Weights of a small GPT-style language model, trained from scratch on English Wikipedia.
Size: 8 layers, width 192, 3 heads of 64, MLP 768 GeGLU.
Architecture: rotary positions, no biases in attention or MLP, tied embeddings.
Training: a variant of SOAP for these matrices, 242M tokens, 3695 steps.
Each number is 128 + 24 x the weight over its row's rms, rounded and kept within 0 to 255. Layers, rows and columns count from 0. Numbers have three digits each. The size before them is the row's rms in percent of the matrix's.

# down: layer 5 MLP down (transposed), 768x192, rms 0.143, rows 14-80, columns 128-191
# gate: layer 5 MLP gate, 768x192, rms 0.15, rows 15-81, columns 128-191
# up: layer 5 MLP up, 768x192, rms 0.152, rows 15-80, columns 128-191
down14 089:102125069187085140134102087099098158095166133128082138101151097140116128137116158112144131112092150076116129133150109138129093146145104144139184111165147084103097139122112077113139118139095143
gate15 096:111087144096115102125074138125072108111136105140149124122126110117156092079154081112158111095151108144126121112147136139146139108139095117185154124085120147102113120156118154103144177109123167
up15 090:109130123089129174108130138128123132118082142133115146151108114117153102092154118136127115104139137125107181083193120137137103092128103138155113108142149171157147138116117100117120116130143183
down15 090:109111115111144118124096138138168156146168134094134140153146144161107131132140161151151194108170120129114155160118139117144131158126103088082104126151159147113135179162183136112128158151067094
gate16 105:111102102145105147105123144150106135109154158124160090160100140147099105079095124141127161112168135087106125113097119142091106123143141131156130139106103096101099124130130096152117147084132102
up16 103:129109136111150139139111100162135130106122126138092100095139131129123143103134143155119152161098108167110132166129125147130129120133107096110153120108088198137139104158108123121148132083114122
down16 096:131105118175125133147140153106085105151130125130165142143102138162066121122109157175151092115196121132120100126122148105145101178129155140143105108122113056109104135075104082122102110115107130
gate17 098:132130161126171088129167143127063125115124137121121145134185109147136108057142128112146135095147152145122141107134119102110149153147091114113138166119136125172118119142108142135138105129144109
up17 103:067134160126112179142123124147100170160152110170101110123089118114150156138131133130101079116120168156115092147106154108154125138121110144119134162091077197101060114133098134137124127095122078
down17 094:164122094127132101141133111072124130166090130082161120104132107170112090144098121106157133129152108096133157124129121150121101137131130117114109123147143086145163129115154114119127163148166125
gate18 104:158115114146144115129163112166177154129114160141113113130110109145131127114123056139124144139119104153187121107110164110139119103137067100152171136117108174132093094106129120111133095127166085
up18 101:163142122193097132135164086159131088118168123125136130133141105112064138165140145122166137131141137171150116160110159108163154107129115113142120115128123142127170074136150198116113133149139129
down18 105:136094149138162138149100129119102125101150124127081114157131128118126184137110112089132112159121076129112162098132124099095083104111134137169155203123133137126112134128121117135151119101132099
gate19 101:162136131115133129074092122089124110126184135160102134135093114105136111119113123111163123153143118107141069108103086104195109157115066129133154143113128110150147149100158130087140150150129134
up19 109:125131134122095138116111132092114125166131151122116156120134117213164128139125114110177132109164106106148097138174119113125144112167094157128165089103125123138140075105119121136086124128125141
down19 107:142126080126113111145119088136110147165112133113164075107100124096087139082177125134114079120138108117107092105058129101092107118100131112098158160127110137128113149156124143140142149177133115
gate20 098:128119121092122111144149120159093126141114073147161126121103134140147108113137127088185109139133139185137122144150090148116141155127136126127138140185159084093151170130116195152097135129127106
up20 099:107164111171157140141113122144136130154145132146164149068110109135092126126132174133152133133140160169119124102120081168102129110123136120153081119150149154097149122152111121124121154088155120
down20 100:124093153115127105108138152119104106078085184115103134106142130084169127123154137161124145136122125093129112142134167126118120121133100123124104129121104137173092148090131094110107101139102130
gate21 090:091127138119093115091110136119139151156147096112113146149134110138141114122129090146154132119130129091116144101101130128111130137126155145148128094153156127115128118122081173155122110152115141
up21 102:121099161108136102182179101139153130147151112131138113126159153156146160106147137164153126126135129088104154139102127137117160144108121112085149134145093166121134130118154115180117136132149150
down21 094:159122124121134109138101150132149103086109118137110121139119079068110151159097098102152151133127123153143125113150115094129130136131150144135123146089135109131161133138098086070110117145138142
gate22 095:099123092116140138148124177123122110116131128137080128130127116109108126101136124159109094170142092165186143133103148144124069110185137120115099098106098119133128112152142118103119179114146150
up22 098:156117154115124146120106146150103169142141100141109144131089122112132173132081143078111145169106145130137102180134172117135149133123136134131152102146154174146113145128123110147128123110115133
down22 103:163154129169099128105182158080147147116145104116116101109143134146094123116141138140096127127127161137125111070130158141135135148125140143123165122129166103097108113121092157149114083140098157
gate23 093:143110123110142104128130131166120155153133118106084127139142131134182127125089141105125146176092145173158109163120118160159133160107102103134147142134153104158120100130183115143107141098148134
up23 095:150154142108111099118140107084142145174160113107118110105126155117088135130169124163150136131128136127130154135126145080109108118129102148112116083141127139065147159100118185150108088078080126
down23 097:134119111133173154180120161158158112101145112153140105172163144107128151145107101149135144111155105124114106102124136184137112113129137143158113155152148092124109131132127173171123125140140144
gate24 096:149115160197099121128129135117129140130118136123179133113134168158085128130127168130161129105154123141161117135119130114139099126123109114122131158156135135123114141149151085049132160155137124
up24 099:099141107122162078116170113118166111105133102132086081137091119111160150118131092149124126086169171134130150120117119174127137136115127092133106092141113103145120109153120151153117137122163098
down24 097:117160171106120120096084139138088133123147152131147171146125123159110094120126157121134139160092081173144111146147116076127128150127177194143140139087147145109114103094134113074147089122098155
gate25 096:143118105112101166100142135138193149094143105136130140128165161131171077179114093130119143146157129148124167159080096134089090123100159132104173069111099108114103154087148130105147120153102131
up25 098:145132121115099122126086130169171107113140118111128105134106071137110098140121145146101115117155109133090091146131131122111116123141191112167144123148141076176128168107112154142110109148124122
down25 108:139123141135137107147135128131104122152117106073123139091142125128103146093163115099145128120081118165149171097124165097148140146135142119163073119143134133129149107171123140119120101102129168
gate26 098:143157104123128158100124120162125148117105145139105092098127125092156118094119113144062136139081125177153123148120092098129125145107106110145128140087143156142093128146099140145114126100169120
up26 097:082144170111162165100139111086134164144091127149147092094102106151165103158156146158097160124130126129156150121138125103120139151120129111101095100096117125132107096126136153135156137112110110
down26 099:138127104112090131163107121184131126123181140106088179153119137165085112153103144124131138164133050118101157106154131126142118067135164128182113120121154147132122128155087145151157104168131106
gate27 101:116115104158154142106116150120074100149128139146138156119151115131178122095126118092091140108129117135105099075126125121173120131123107113158099176172088153110115140119148136129136149140147124
up27 096:125140142118132139119103145099150120128138137146108136138117114145148149052130130095134123122125111163128107092095174111134176135142142123160149109114122127164132169176127130132109105126144134
down27 105:120112112132116122099130134152121113130136116131163135143135139152125175138136114162119140124159163133104127161098092135085171185081095123093128076121108177110172129087107117104108146132135104
gate28 098:148131171113137134104141126111119101116144118119113109091134134107096115133133129104116140119104140137141159133128091144140147092136142114100109110173104148143116149140170146084134111127112117
up28 100:114139120155100127161128119126136135120094137167145121109124152119165138130101160118156130139124135120101044147150142147105098114135142118110140145108115136147115077101126094180113113114164132
down28 104:095174094138141165084117126115107130111169159112110129142103105108125149085116142120151136153107134141137114146071132114126074150128134110129126102132183115121093128133161134138139178125094116
gate29 095:091099081119131108171114143149112129164150114098119124122121122136125077108122121143115139155143134155148119135105098107113190062117122129135114127164129131104153132139094162118137105122134140
up29 102:137102091164112141152118140100124154115126092130119108095122083133116107116119170135153136126164127109118122123173150092185107148125146066132093135173183093116099099105090139140136129112116128
down29 103:111126143073132117138084097117110120111135146120138144105128139140154122095163121132075109135112140143149119110081128151092171109103124120097140128145122119148147194142104135098104086121143141
gate30 097:154126099153139154169091130148159110121169113106152144156088151088105109112135129146120190139130120118127142116134131119125155107112128170150101163195154103112158158136132128088134115163105132
up30 100:128151097120075147130137141129151097132148092161146104095172143111125108128105156133120104107146116156087138097153136122121116119106114142110155156134178119127096149110119127119132137163118126
down30 096:123102094110146136130149128102106150080143143144134118153119127118109168126129118151110134153108149123154082123079126109093137125132145120130151160105112119161119101151138143103120157142143101
gate31 111:111166154133122126110076203095106090119120168089143107166141124131113082105100145122134135141150095159119156131161168100126116143105114170079134157134101119093158126133176160096153106136116108
up31 106:149133129122127095129129160173118069123103125139113083136116099129192105112172149164134124174093151107156146119150126139077112139143132117139196114165153113130110120144109132155147123160112168
down31 109:113114109158102165135118074122148160110115133131141136157125120117111194088173089144149148117096137127155122121061141093128122113110123113158085140112159095132158128090087114143113138156168141
gate32 101:123132106114145141130137160154131154157106096119141131110098161107173150151123082141102145118108115160099106080148152121097116136101130158084136171098115114092118141115081184106156137093149100
up32 105:092099148085162086093098103086132137075145104096114114125180136119134152148106163100136169112150106101124110119092104149149118075106131110092133126138125133117140139120118110097143135078127109
down32 099:130177115114082164102111107161123112106111100151163108110147130103112110111169124143101106119100093163101178125143122160144178134165150153153112129133144137102128082180151106174112102187138113
gate33 102:132131171169182090138097108107118145143140164090139163134175174107144083127098124156119141117125102113143114088127080136140121124089134142092129161092147130128107114115154098147160108129129130
up33 100:129158093151151154119122114147105137124174114108142135158127175108109176133137117100169078162138087107139153141137119127125121113073164155122080151094229154089117127125121150143150153077107107
down33 106:121115164128073133166124128112133157128105148158103141090134049208108115131120158092136192122110142105123151120146139140135126176105141146138120104154106140116134116134108106109112095125158163
gate34 101:114178096142159064168174122137134153105143098126127119129137173167151126141116171146135099136140142129125096099118149132123141111121144097136117154077130074158158142119121114118136157117114154
up34 103:155094105113116125097119092169102128127148131125103146149099118149126149137175095150123145094128145125133178168161123148159108116094108134112115102142107142123164127146168142091072132142173107
down34 102:142171137109179105115187081153156153141137121161146135157115144112145102122126142150123095157087131112096098111130135178117173085110150104134125148170159159081104129106133115103120157176115143
gate35 097:127106076108154131145158125128126133094105154161123123131130117142095079146112121146105131131133211114144141109144158149156168099115124108107138123117102174135135150091145146115098108093107151
up35 100:137141168094144113122165130132113142144114171148162132155144125130094138120112117162165125161138141148132137139093131160134149114108101091136127122129099128129128111162113121152099136108122107
down35 108:124138130085100138124114097121176149118136110119117099117122143142097167120095101170140142091105146140146142117138169157136127081105127144157084120117096114115114113145101169102144111152079110
gate36 104:148179144086156166154118112124106114087105146104134148131142129085156108150183129111121115117115138125147174108172108100075103137121116093115161130111123083125092129121110083094106126161133146
up36 101:130119125131189110148133123159116132132127159120101129151096145101091130136158133121128068144137129115094106086159103134100134105125156115158122103170077188100119135086136143122133114147130140
down36 102:134152166140082153127123115077134144074149146166124146126162165127092119114121122159111126105126143085136146136129085120159143148161138128141144155119157095095199149141160139109169105156148104
gate37 090:111163133106095153110105169122101124126137124155078141154158118167103153103134127137124132145138164138144133116106103092117147152099148114113106119186126108132125162124118127111144132107110153
up37 097:140102131148090143099092139133139130158169143112124159138093117142150085122104152143150190074130139151089078095127136140062086110145108130141147168114120114103138154101097157139151086143115119
down37 092:101179106111137132150159093145143129104147111140137082111161146144096145114176130108124089139132100121131147129123114103152139131150124080085145107131143134137109112097104091122091163150119122
gate38 102:149115177091109147145121113102083137112108155132128144145138132157123099114139152132072143142115142149139142127134132093134130127110130071139103138088116102134139131109098097146118148122113164
up38 114:110148117137115132170133113094148124119135117142102125089128097142134163154154105156126091068135168165115127140105166117097125139107064142149154133136141146139107116134157132158107109125119178
down38 093:124139118141162132126118145158096102167093106169139159133129123121125132165146119117159123157099099100090155113153134133099168147150104158134145122119094150141133129160109115113163175166108113
gate39 104:112142089127155107090119130094135107127138132130138147181161159126165120121119164109132150137146093124128151170154156110117117100151103104112122090130096109138133146153169111149109141147147152
up39 099:141123130072099084167125143182155160129116139175122142105126133171147172108084120153110117161135122145157126160160149104144166143150147151097115144126152155117136133166096119093087152091102159
down39 104:140116104133164105125096169155127131130100086092114167125098136149134120145134133096136111138096143127118128114105121157115114122117174099125102115105203141115119132129119142087150088135092082
gate40 097:120092143140131114132119096126138124099190156111124175142099087110118110091109125074111103121140105113141126129160145119152140129157087131162098100139178104168155086133146112114171127120127084
up40 096:163137096140104090135159146133143174108149107137121115129108172113147139107081104100092156122117133149136145137119156089169152126122108114162135114126138172120118095083153135086151090130117135
down40 091:118131137144107128107120099082124099090083108121128125134138100104102150100148150136122134133149100086103126129158114106134110115118106152119123122129134089137132118105099129124143122150129130
gate41 104:124138148150106134142156136123087122127118130128113116111136129134152102125059127118105136135119109104094149097129073129114128097154144109117135121119133142166094077142149100106144164095208077
up41 099:090128145114132141154095180119139162115146140150122091136105130137112164145110144134139142086145128121093112146125101144160151123146137107127132121151095142121084134129126160133121117123128109
down41 099:154123135112137104130106120112150136143121128102128140160116090143136082151103168114139127116137110134141148140133084149103139118152153149105129120140144059148118123079134141112135123116158116
gate42 105:103139124120094100134117094084096116108126164100141118119146136106133156118084091111139106114157132136111142101119152123155164170169121137124110139138115101106116149116145147155089135060140119
up42 104:101140118088160110125175141104120115116081154146124142132147124115107135144172117164097075096198084142172133158126115168109147104123135137100129148124145110117147084185133113103175119126164114
down42 095:102131078164103118100096115138138148156125098109093154124142145134158142130163127118124180152093163163125135093154113111131112108111088113163171118146108103112148130108165116154157141151107153
gate43 108:092150169135153141137118132168117145108100121116112127140129179151138076152119121115135135165149152143136153138116115087157129145111095124143164107090133133140117133131151135145203127133129084
up43 103:149127151146148090139148102143091104184105086152175124106137135134098101090141113149159139139116141109117086119115139154112105131100130102119164105153181173133092125133124112162111113098127157
down43 098:110102165145115156138115077154135092092144168159105113117146112136134157176134111156121114116133109135175140102110110101145160140128111152126108119128093063098158145137117133149135157102098156
gate44 100:149123130160070138161121145120099129105156122131107164131160114120080149114089120196170144133100139140123141154126151107130110108124195158109136134124100142106111151107113132128113147133140121
up44 103:120099157123102131120106093093077157121118122141152127109144116094105154139103121065098111100142142132136143127106141107098192134106071134101137147096156160104202124113150128126115103179099116
down44 107:134175072190110129127109112165135124144095098126159121153184111121123140124110165170151108145177109073110143140124159145126108132120120087131181139134106145126128091086077135122086116112144100
gate45 104:165141121168133146099146144142136127116156132105174126134183151086092134147149147128119143164097148133118129119124150140127086129100101137133147138091129149137139135095123116131112139081085114
up45 103:119149161174161131107152115097136133162135123103103173142205151124112142179131143157107119123158087142097155076148125067153120107137120166153116142141172117183138130145111146145181146129090164
down45 110:102085121099076115143115113134107142125081078133149126111139144110149148124119115157097145141141106140104084157144129124125105167152139126149105155124085115110169079135153118171163148100135137
gate46 096:145147154145168128157137114113103147136112106165147093136161130098140103114125139110108138121166167110102122142121139115091077087126107135160159113092155101082143121185148161137130169130144111
up46 100:141140120127156104133145173095162141151142148073153150131144157085157086130143125103100108135135136162125097117144153151106103128095114117132152149132157133113120144171115162150136131124126123
down46 100:130112161116083132100095110109107136108098115139109120120171127146129179105111120121142130106137141099131110150112114109160152112158078124121125094118128123146140101080130086138106074110113143
gate47 102:130143135121154120121130099108097166141147140117128105126124159103101164138144122118121134122120134131132160101117117104137143140151141106133181114143117091156126076055106133131136134136145146
up47 104:167104143165117093113131109132124130138136127118145147103115130118073120127178147127129110130108125112078156113191161132137129108128142078103153158129157112102124123103154138138157097146166120
down47 098:097164136119150087119106144111112168077133082122143151106159159137150106120073126097169108108111135126155116138120101133083139128135148126093165144160159115157176104123188119120142091114075066
gate48 095:117110140136147146169125116123178163107116118125107131140082135138141125114104112100145110145100122151087106114102124139112143144104121134183142134120090123100097128136108131104109131179162104
up48 101:151085158137127128157136142081130141132113124122139140143136111128147110142133136173110139081141120140127118108135119110157129110131087119131122181112136147125058128146105125108093113116178118
down48 104:177142109129117106113174165164113150167136134121159070113139149087089133139095136116058110184135130109165103136151154111137087171106156105129138109125110161124146121131172148154125108149126144
gate49 105:142086156124101117118137119122076151120117170163122116087148113115123144139172117106147103121110132129168103114114160182109130143096111131143117105137142152125135113128113124120128140096126139
up49 099:159121108142118144114147107083125091157141142128144100111170137142126133100108139115126144140150097151129133104155120087106130127132128080169113127105141134109116081110150116101147138124124153
down49 095:124110153106112147116162132171145139141136120148121158117128117107114119165120116095146088155132155122101154177117136150111122132152164186116143102128144127147126146140143114120125115117156153
gate50 104:142160089117151168137134144088128189157121123130162130108102131113132183098107129134135134089126125141138144110106124148118094121101189107164156144118125118139147112129166162145127138099138098
up50 097:155129131089111113128113146094155112139168103123106129112151118105134124104140127160125109157103140158140167126119101079150118105100117141105134125160160155112133119115131169103149146113156128
down50 106:136151157142155125158124106174125112087094121131125133133155130139166113167124155182113179095081121103112143124112089090150127133117115200137087140119136125116067162163117140127121131103171135
gate51 094:105172145122134126144164129139159105133116111116134151175121082153133086132157123122131133074176117119141124124123110077110128141126148114131092146126125083090086103120109158142154118135127129
up51 090:107130125114131125150149132115142121155109105126156100133157084111090135120105121146155159102141136145145138119126146133109129128157131151112178124162069113102086159144105112123174092121160149
down51 092:113085131162117149120133105125088133167152155103115139074119131142147139132102129124113136156130135099116114131098091165142120089115078113143148137118173148175173137136146132104140140103128116
gate52 104:080098117122136144094145141096080102144104099148148133092095129140104167128129134101144108148140141085108133124119142125117113069133154080092155136104171126135106122137132126124148087141127119
up52 093:112147149109111137139118116088087097156123121152162128102100144136158128154096159125129116129157148113107097144127110125148112101121132123106110113156126139158109126078119132127166130102122133
down52 108:142102123124088123084136127155141137118081128082085111156120144107170107189130114106123121133098143130136169116146143108103107132113101136147126156151071127140123137167131157110110125131097150
gate53 098:119138154083124149103131109155155092117102113157164124146168127126161086104147142085139097131153101121166154107145118119095132142153134161132060110107138122128136183107123110112156126111140126
up53 102:098183125092135138106140149093152095117121094167151113158120166145152053141148101105126123117138133100155115107144160100139132100135089127081142140102105152140148143106145098111124160122101161
down53 101:184115137135151106147086129157157165165196147133057116131103081090093188129134171175153123123132127121094116134110155134131150160142145152111139130126152164108125096152128141139124101115160136
gate54 101:095124143113137125150165124116059102109108106098121099114103149094143121132114105173151165122082133150136101139136122147149120141112130125104127113119104138102106162154115132179148086148105114
up54 103:157123178087188145125111155139156145093140151117180118111127134092147136143169126115127064119094147101132171125147140125173175106138133115102110128091118150138129104084094096148130122120156131
down54 097:165123137125106124126128116190141098149073142116123165136167164136157119140147129129085164165096109141129114118146093133118141161141145144114148139147103095126132114154196159141163128160128109
gate55 106:156084122163095153097144163124164089137082163145092135094129165137136067081195140094141143115112149109113137113124079149151130172126150130127120114081148133129150135162103148108110120114152135
up55 102:127135164139177140107145132171147148131119114081093141139164142109103112083164120146118123128190119126118120141138120122122169141125158112124130107127150120110170100148119085112165151131184096
down55 087:140130130142117120157166132114137132138126128112109113123120095134139146167076111148138150105117140140150148109138078122162129107140104138152107147104085119152060137108117115128129148133105140
gate56 100:117133134123096159122133159139127106140096113170147123128156154121075159112148134073176118118158103093162106169156129197134164140099150127152127112132141158103096084149115130134123131117173084
up56 102:161094110136084146129133142107141147154117100121123146097122114141163115112104096146121143137121112182133150126131131119107105106101126136124147103182135118151165135096119154123130129148111077
down56 098:119133134126113079131139144151113108104106152165160120172105135128104150109122126135103137141123140080080096135125122072085107135109131088117103146119101126149087203089111106154120114103133127
gate57 097:108135146130154173102119106073157163144134165105179107155153148160149140142100146149126138117146152139137102166126092134107134139075130093104098135107085122112138148101125104099121152131197148
up57 095:100137170123110100103167124142098097095117173156134133134161133150092137111154155116142085075166158157120113147170109141142104143145125114160109126115120164102132174117123133138110133148125120
down57 098:149143104096134147178145138127138125100138107085135154137109133088136097131133094157108170170098137113124155093142156128139117167134144175103190115094164120133138120153139128107135105115137152
gate58 086:084123109127112105078127135111111111134112105112151137167179117107102133128155122120133093167128139151159154102133117142073133131117115101103159094134093100146124115133138113152158151112144153
up58 096:109107077099113104105145160110110135126133150128153166117143139104143145106120096086110109160157141163179137149142073110114126111142116066133152141090089136110159131135106120146178151146114129
down58 106:142136116151122157126100116105124134121138125141125084083076129082140110167134134160149148075124135118075093149082190130116102112122128178149118159173159145126093159129140135120110112106160091
gate59 099:120103147130168140098117124150133161088137135132157122140121147117155114150092076080142115116096148106089112136108116142154143109149142130162101123124146126152097147121070154105106151102103102
up59 103:096161104181132145102109123161112104146151153147088099124129086134053142111135156126173075165119115082110130123099116104130137114079105159152139132076107112138175167157140080130133136124105176
down59 103:139171142090141135172176125106192140153121139105143121107115163117160144151146151138131133205161144159166125124138153159099183142140115080135111138117092118136154132122161165131121170135117154
gate60 098:130153138142119129118131087102170118120127087090101116101112127160149165119118096128130142146159119123164113116161098077134112136148123138067153106115113144196085194112088128178111130131144128
up60 096:148117144167150099112113142127109121107099135157142126135137123130179108070131105090149142123144079171151156125105116105129179117125183156132134110142108163139085134146110101180106105149131099
down60 094:110126132144154141069099164167136152125137135124103109154147113146104086160092147164068161130127188141173110164154135138124119140112094087122113125140124111156160119106151144085176128119087130
gate61 104:122149103068155168087182122143117110114113133117152150169127134168133150147163161102131132129085138158171139150126118082134164120139110159144178115127128125139112124131126110160114114123144135
up61 102:159129165133122132085121099120096132134094128130134121186122095108167097147088100124102171171138117145143080145123211120151126158125118165122133146113085105123139168116100136114116122137089143
down61 109:145124103112123111133118104149096136135121132138161123142150143156109124081170123109083123141105080164153127199082110095136115163120167111106130097136120133125101112121138097161119124108160153
gate62 104:103131080085084136165128111114116118099111115143109121087089100137145132124119123103151118114158160102123113149145138108124086127104160126161098170101138113171130163084120069106120103166143149
up62 105:100157113115201125138137132089114062110126140101156104099148096086117144177116127148130140098122121123131152130103172076121122135179091110090142186122138145124099145135124099153157155113119115
down62 099:129106138119043124154118125121108181137132085123138162129130126168112123098127148140131089166121135170125100150172107158077109119119135153153100173124166119175148135148168109121147119104138125
gate63 099:156126132116108128145119121156127136125140101125152183128115126131135116128105110110147129123159074109093113151133116150154109164106095141136147175109130118128160101116144091156113146114164148
up63 106:135097139154124097134126125130113154088073144124143134150125169102145117132169104108142093146149143149118108143121148125133145132147099158129111135135124139161138152086104116145111166127161132
down63 098:144100110116137096096134165165109170101110116086127087118167145118104115152089142143161146105121166147133140141143148151128176139122139117120114102139150113086119156167131151104124090111090100
gate64 092:108130164144092121118097114109095159069134153120133092121094107127108127121117106142142137161098122106120067137114105123143147134108092130149128157128133112119136158105114128111128140099170148
up64 098:139095129104140122134171138124138127135133173190087133154138111139100123107112168150150130124123127120131163118158145119144148140159104144097106106157097166142115111098128133130093133121122105
down64 096:119167179126069158165099125110135138147141139134151115138102148112087139132156127122123135095149109134118121117103120102124153141115136143160172143133172107111115159149150109133138087120075137
gate65 098:165150087159104110156092116083121139115127131157136185160122129118107108127103139128094153151111096096140150098172127141142147129136135130130102138136103105141121140073113169120132135136086150
up65 097:152123146110109102108117099149117103108107131120088150123122126091170090128173128138145161125146138179110147170136131087151137143166117143112148129164133119107130141149115183099117125167122146
down65 105:145161096126095133105149101112130148104123091172155086128116154146121120133116121137124132131134108115107127097134101128102083156140141107119165164162130131148144154141178164126096134079127151
gate66 101:140167153115092095133172130102150191155112194175148129170108131123148112107143135113144143108133122150168144088102127130090143125138116147132159080151139062093082130093142089113119110102105146
up66 095:138104166137143153139176112141138160119141156125145121131192126120136089150134149114175139134092072100116165134132106138085158154110122129135132086121108114118121140146151114158127136100113132
down66 098:090136138087097115159137126180101147180136100142140121100117154139157166109198141161097145105136124147091139079156132108107113131115103118101160174141080158126146136118152140112128144095119121
gate67 103:135129104155125108114165158140126120121135079163159122163161154153109103109128141143125107116154144130144104153148104123150138141074128087142134152105164108150152145153103190162126140105162106
up67 105:174137125115107107149170098084136132108079117138139122084109123111153133124130130121127113108129133120144127121118154112163129120098132126137074151148145112140095120109121125139114123150099118
down67 096:123135136132132144136128186143143055160143137122123116168175117142126090136149136141107124119152111164122172105131118159114108137112103153102177093115137130143150112160144185142127149101146125
gate68 097:138137167161142141131165147102117127162125150156096145187106117167154152174112132090132110108147115092168150106162135086142130115090105095108130113156105108109122127132117084120099141100142127
up68 100:122137153162112139089059126143165136107099152095145119107123139138124126141108140113137082111123125117140141089092107137137119129101127106124112137133194094109114126129111154098099173129099107
down68 094:125145163105156117158124077130103110111183142155114159167169152114121102133158130149131136088105149169122103157132158113145095132131134178148128127117136114158091157095123128105132145086188133
gate69 109:115165115139122138119096098122161096104126113138111171169152095110107135140150118130086157175104121125093174136131136083184083121088141129139125147136122077165136153153145158165135132141115134
up69 101:140125128121100128126077166130092114130142116166127156136126118146166093121104148140118117146130112137110116164106136109099118158115110139124154128135154123189157133125125147145121139150166178
down69 104:113128120115178151138145108146137122106116105121154110090122166164111116127129108141127149135106152102108120113121133174160139112129135076129121136105154132105090162082121121131166113147125122
gate70 096:112127097134172136145125139137094114173116144133132097178098131123162123163140089114133125138143136107111097107136113155107135137105098058118165141152099148161134076094141111123140123103094118
up70 098:177102125109088155098131117168137131134116083140079107113117180113111103122133158156106119184107143136145154154067097115101141126133153135132148079149117096092140129115105105129105110181098132
down70 100:133141089143145144164116104104073121183150172115158093146121135154119157129109097127151162128154130091161123091118106147140110172082103099124151136103126157184051138101185114120107120134106121
gate71 098:112108148104132159090101108135174150132162119162116133122115104138094130121160133142143144096134144146186109097113153146145125144096107112147092098107153122123121135108096103123143106089115165
up71 101:143145116130129137128160129148105103153110164124156115151061099103099116136081141143118128186152148137138130154126142157145123118118172097130159118103128092168121116145144173151110178144135107
down71 094:139105121074122143121091111116147135110149096121142092084157139142151139103155096140124155115142100122137113135086146139117129116126140147139080161147125128134146159086127139119157070052126147
gate72 095:149065118168128154157153100060119133138157141134121141143104156138125132175139119152144179107168136114168120148108135119153089078092127167136133154147095123124082124163111161161104101141117116
up72 098:086129129140126137131146173121139152074143140154113144104128141135117123129100162148091150120120109106119095096142126161147150133138121117140122126182124121138130128125167122136114138099183134
down72 096:140123144092108143121133112109104122143071141102098124156161147152127149160114142112155140159118114121148111144085116097134139114104156148132136099117175147124113132141149134136124131135106121
gate73 100:141148119100132139177116102101123158130149073108156166108132150099140150087124126097161139128105125139120106115156091141116168109134138156125116124138159131143118151136143104163123134134141086
up73 105:117118093119175126127130119162101129150141123119150094144092148109103125119159075117124104133157139134183110149122113118135143087130072122109179100146100142093159126139161119163115108153076123
down73 101:104150137143103096147137106119154135139128141140140094115166101142136131159117104123138133120137111111117161147141131128164091127063127118126097092100105118115127139094123159102118143151139150
gate74 094:113140107159110100079144106163143087119132157079125140126145126130173123115118147163172138125197149083140148092129155063136152126138122135126113154068105132121159121150141147124029158116137130
up74 097:147129125163117155115124108133136142147109137132146101156126142119090174087126152103107122141120124121131137113088127108139127141127119079109140117111125115136181142163120169153115132159120133
down74 104:113104122144132173144155126132108129117094111097125135129158115094160101146122117165093093089129114129157095118135097159123115070134120112109112155128133137129115093083126138134151097143138090
gate75 097:135119162107167047105123121123129137124099169185097113125116100132129104132089126107139140149121105133120145106154146145148155151129147083197134141102137138130164128156125077135111142110171151
up75 102:100146145134142118151136147128160126095179116129132129159138143129129114160148122127140127164143177201149130146127107133120121089135140168107161170147118162171091123124130073121134130140097136
down75 109:168123113119114157158172127132113140136124110121124138125138121086111166138161153120102113130111102140092166159134102127131152134134125124142152126140089102187125130117155133152126101130100125
gate76 109:130127133146177123122153117068104116138152136090113114158112142157135125104153094191143108137141114117124116143111151152179122135135103139136143081113155171089135142168118129142142129093155088
up76 108:122107132147151152112126135165130118081116178094135159115150139112136173132099145164117125151141138144112131163080133119122083090176089132161137120218083139088113120099146116094165098142129139
down76 110:115114143149120146138147116132109150134138076144128127107081119134124162119120105146124123132139109129115132130156160150136105130100114145182134114089158127080118100125125145126140089108143158
gate77 106:115123180122116122119163127151127153114119097125168179092154129140146146119159088119079105127127127152175105067116118069160115108116137122107108133120137115143091182127117109100103130155100145
up77 100:076129110089102106095126103093128118113093154139125125161158149136093159143096127130106160132103124152136097126129100155132126098107127132176146144094132143155145073122114156124142119159161081
down77 102:121110116143137094134119106147107088127151090127170121116099112143109107111125076128147129106174106149162129124118135148154094116117147169106101101111115111151098115142086096111156132149132189
gate78 100:136087095124111101116083131113142131123147132145119135093127091119103116110144146123116132121128139103124140113131133169132073163142125129109163112117137101100126136074162153133116118092095126
up78 099:150120130116140169132166124149129143077138106110085126134139141134110120137132129115117078119111185148132141137118143072168125141163116100122155181149109145121061139132123126135140119117102154
down78 102:088102093142111106165131131139095116186185143103156123112083097137115094094089156123113194154126141132113115126127124167149114128118161114132111119107112127104109156112120111140090124115123134
gate79 096:102102119131134120194119146145115134135121152141135136095124092161115093135161093139117184135130166109131128110084149117127136117137128163148125095149126083122163139138119117133137077134146106
up79 101:100143111117110081114112138075177132098155125141149137150105149099124101148094110120162105148091143098141140103131146121126123142150099140140110059126124140151119086104154118170094070139102154
down79 103:079125134179129126098165140137121136128104133151128127112076135171119122101143150124165111121102091170089174103114104149160120132123145115104136129117116157100107155134138175121137160083130116
gate80 104:177108111121115116119098125151137111132088157102119123115135158126110085085167133104129141127123122159087144139159138088135182152106103130157159112115154113124097130088104163130114112164116120
up80 098:118094117132150118165130120091096116126112153134089119118102155142125145126140107145138146150106094107130100100126148110122162137172139110109132146143105113121140147147172170140120114154141158
down80 111:131078119178146153115158100120152152162093128124100116124133145127139118178129141131117142184141128105150150143161098163199110115101060124128157127113138175144113097143177144141102120129147162
gate81 101:118190145133115144139102123184129117156133146106143114137136135174151118084169119126094113105112146104154099137130142122156155107129081134155131115132103167156140153121074124101125150143179139